Part of a small language model's weights.
Architecture: learned positions, tied embeddings.
Each number is 128 + 24 x the weight over its row's rms, rounded and kept within 0 to 255. Layers, rows and columns count from 0. Numbers have three digits each. The size before them is the row's rms in percent of the matrix's.

# down: layer 7 MLP down (transposed), 1280x320, rms 0.135, rows 503-519, columns 160-239
# up: layer 7 MLP up, 1280x320, rms 0.178, rows 504-519, columns 160-239
down503 095:120140141126148133126132115136157166120143124151128096102113167119175149099153145135161080095130151170148122135150191099113164155093131161191127127121141089173139128114103137117103109127146116113126130092112112114123098129135126129125090125
up504 098:106099098131130123122171155132134168120126071163180108136148152124052130109138095134142147152152111120119133131121127134165108108102150143096146178149111097111115155118153140090148121134119143114141084138176137090127123108163112130180105127
down504 099:153101081128128121151080130116108137182124129143112137131097155145156105121116096101117132142133138108145171133116176152081124134153146131111105139106141096099121156115134134137119138139129159115095146151136114108089138133129169146146136122
up505 105:132122141119146067117153103170132111165098177125156118124130150113116079073110151157128126188156129142161124141154113189145167118122127120130102147175133082109144136131086128132100122141124154130147112133116174144134087133114132127150109099
down505 101:096131136160132126127153143096132126131122081125142148123143177156123141123119113084109106124125098107143118129116148114102127131154143123121099104145140137081128104141130126094147125128096161080116093131148150128159098136128123138107110146
up506 095:077142146107096145109112157127085127135120103123109159089144065159122160100130148161113133154138122152139106136128138134136129161120184099140111139144126093164184155158141129133153111120112103130133102127103129186145130117161143130155173111
down506 090:126149112127122114119100148166167117082120131112149141184117170117111142120148124163149159125086154135089148141131091155118149121113114154123161126116109139096110158103122155142090119108182114088115142118119160103168117106146109135179166103
up507 103:145130136099187145144115092139130107128115103106147123140137113174115082056168156098131085121169106120101116103137117115155100134101146136113127148102112098141133123156172095164161140108172092128074116154166103124123138109094161143121127130
down507 099:129102178132165140125158106097165144127119159153135165118118129122107143137123099121128165129129124163132127096134108092094117152095137142110084107105082122127127116068141145113154073144131109166110139121160133154128119111152104129151142123
up508 109:153095098123162118161102154107123130143117134147151131141075107132157139139094112126142140113113143093149119143131141090136142123145111111158121165148128078110107152103165123090141153113078113113193122115095137175155143102137129157131129119
down508 107:099138145113144096089095106099158088111113131126079142158133127128141117147138164103156134098147157096120135134117102190147138135097136128093176099071136117078124154169120143152163130124120159124130170157119141129154138090109124075172125144
up509 096:132114115092125129164140096150095107135091110121163172128119136121160161116093132123125134120119127111114116114132112160137156120123148160121149087120147110129106135133097159132126126095121126116129124114094103140121126097135106150142151154
down509 094:122137127114126145122082141126084157122157172140094113135130092147093119115151124144151104126159131108109141089173166115120086157124131081091071132124123108128130099112112136122078121172110134105097166140122117127092161074135129148129140096
up510 114:092140125101132125142140139120158136125101127070139158146115108140132121134141079159134109101111142123119111115166142148120112137115107136136120097168110156102168149101123072163106140137177095154065169156089126126139122131136119130132138108
down510 116:096118123118104097130131086116139138119136133091155159129148121167103108126191113104088180153175157140131162095121099114108136135144135070117163113127118092139134120163155112154122106149129128116117100144118125148123101117118138170174088118
up511 106:118169110123132128137147154140115086108139098128139137135140130120117107102122124113110114164099131120114129123136118101164103110147150131124117198154103154125133116125107131155151117073124120141119108125110104126153108143120117121110115117
down511 111:109149091085122102121087123160089138112136090118144091109129147109126131165065124161143144117131159125139158107144155115105161134145141141114143093133137115125121189106112093125123112172119068126101134097123112114086103096174123150138158149
up512 100:100109103121107143088155177133129128149130115122151140135127088135122177120145140116139146042146147115124114132127110141120135129104128134118153122134121092143150145132155111107128107114119089171131107105139170118117148145111133098147139108
down512 101:102169168144147134107146149129126076141156123135132140130157150135132157106111135189123185162094110140143126110128144144118071120104129126111111128132165127084104114154135151148153125090142109073126102127173140133110124129147128094124137115
up513 101:097100153149113135116120165117090155134142142150139114129161112132101141125109152140101148103186162176089123157156142143090125145113161163157157105122142178121139142138106097104112114103118146143099108098124184163148136166094103173121129167
down513 105:141123144101142092129095159150126133117162103116119109076102137166125116129124106144113153083108138102068181106127131116072156149134116191146148164141111142060137105162108118130139152105143145170144141142082139136139159131144151127121110108
up514 091:147089189167124132133103121110100133121118093112145110162132096118109117159140105154137155130129116139168135103103129164170121124127129131157150137101190097124112155095151108103150158126153156158154127130115101151132155141164139114144149161
down514 087:143123109105098155097130101125111146120080138114148153059110149146153129150134153081130083102079146136117109131126114103127143145169139129107108137167145155136147110104157118122122103153160121117122141146124126118156134129114088162121153071
up515 098:113113158088175133115142100091121117143118140081126118157184129155141108123123091155141165140137141111176122120087104124149157076149148114123140118103129128112125121133135134152160140150176131128142143139126135163114117145185129142117156129
down515 091:156122109177104109107117133103113149119155134137156121141120159126112133101119159094110163128097130111114105049165141086126135149155163075152142119149095151091164153105140143135112124169087138135115141154163107141160101134152121109150139113
up516 104:114095090114115156129128140133102127131111153139138171123125110133123103123087144168110123119158116136140183151145135143162149134157143141145121116122125160130108089123086130130121198094151149118165102134122138099154143112133129142109115151
down516 103:137125105167097143096144084120139148085088137130119120142121123084119137144071137142096124133147145087091144154083128142123103126148141100140103099122161149099134162147140135140126143141150156158131125133102159117123131139106153129080127116
up517 106:136135121084154128147145085129153117154126098106140134100113130116122138164130156106116147120143087114143177143152109170182159123145104135111092094120163172103161156150093163128147132118118159134134102125132103119128115136118135137118128207
down517 106:113096077128118091096160088113089142113170104146135181131135129070116163162112150142134120112130139164139128126123149142120118147128152189162110166122098130152116138141143135143104132127095153128126121126150118076114103155144098119149131135
up518 100:105077113136176124153136129104197151153115109134111109138161124108159093159146161117133129135144166128161114108151123139109127073086079112112114124167116111106134147165164149123157153134110150047134137132163134122134143097131124144121148086
down518 098:147125103119109144133166100172147129140137125129126130173113126100114141145111147133092118113145109160094151115138125113173076138076128134073175084139101148110144124162173156110118095131106140081109168144094123148124110142135126106135173162
up519 093:113127149119123095108153116157145145141152145106073089159142080109114093131105135087134114143101174148168115109131126159123188069088066099128120152123109101129094154137155121146151090164117121108102074168110118138132127126116109116106136123
down519 086:134121116127113127182124119113109135105125098105132138075138163106191143153134152141122110146147083122125131131128159121163121141093189158124098129125140137141144127157125079126119128088125114019160143141125167114153159140136143121109149105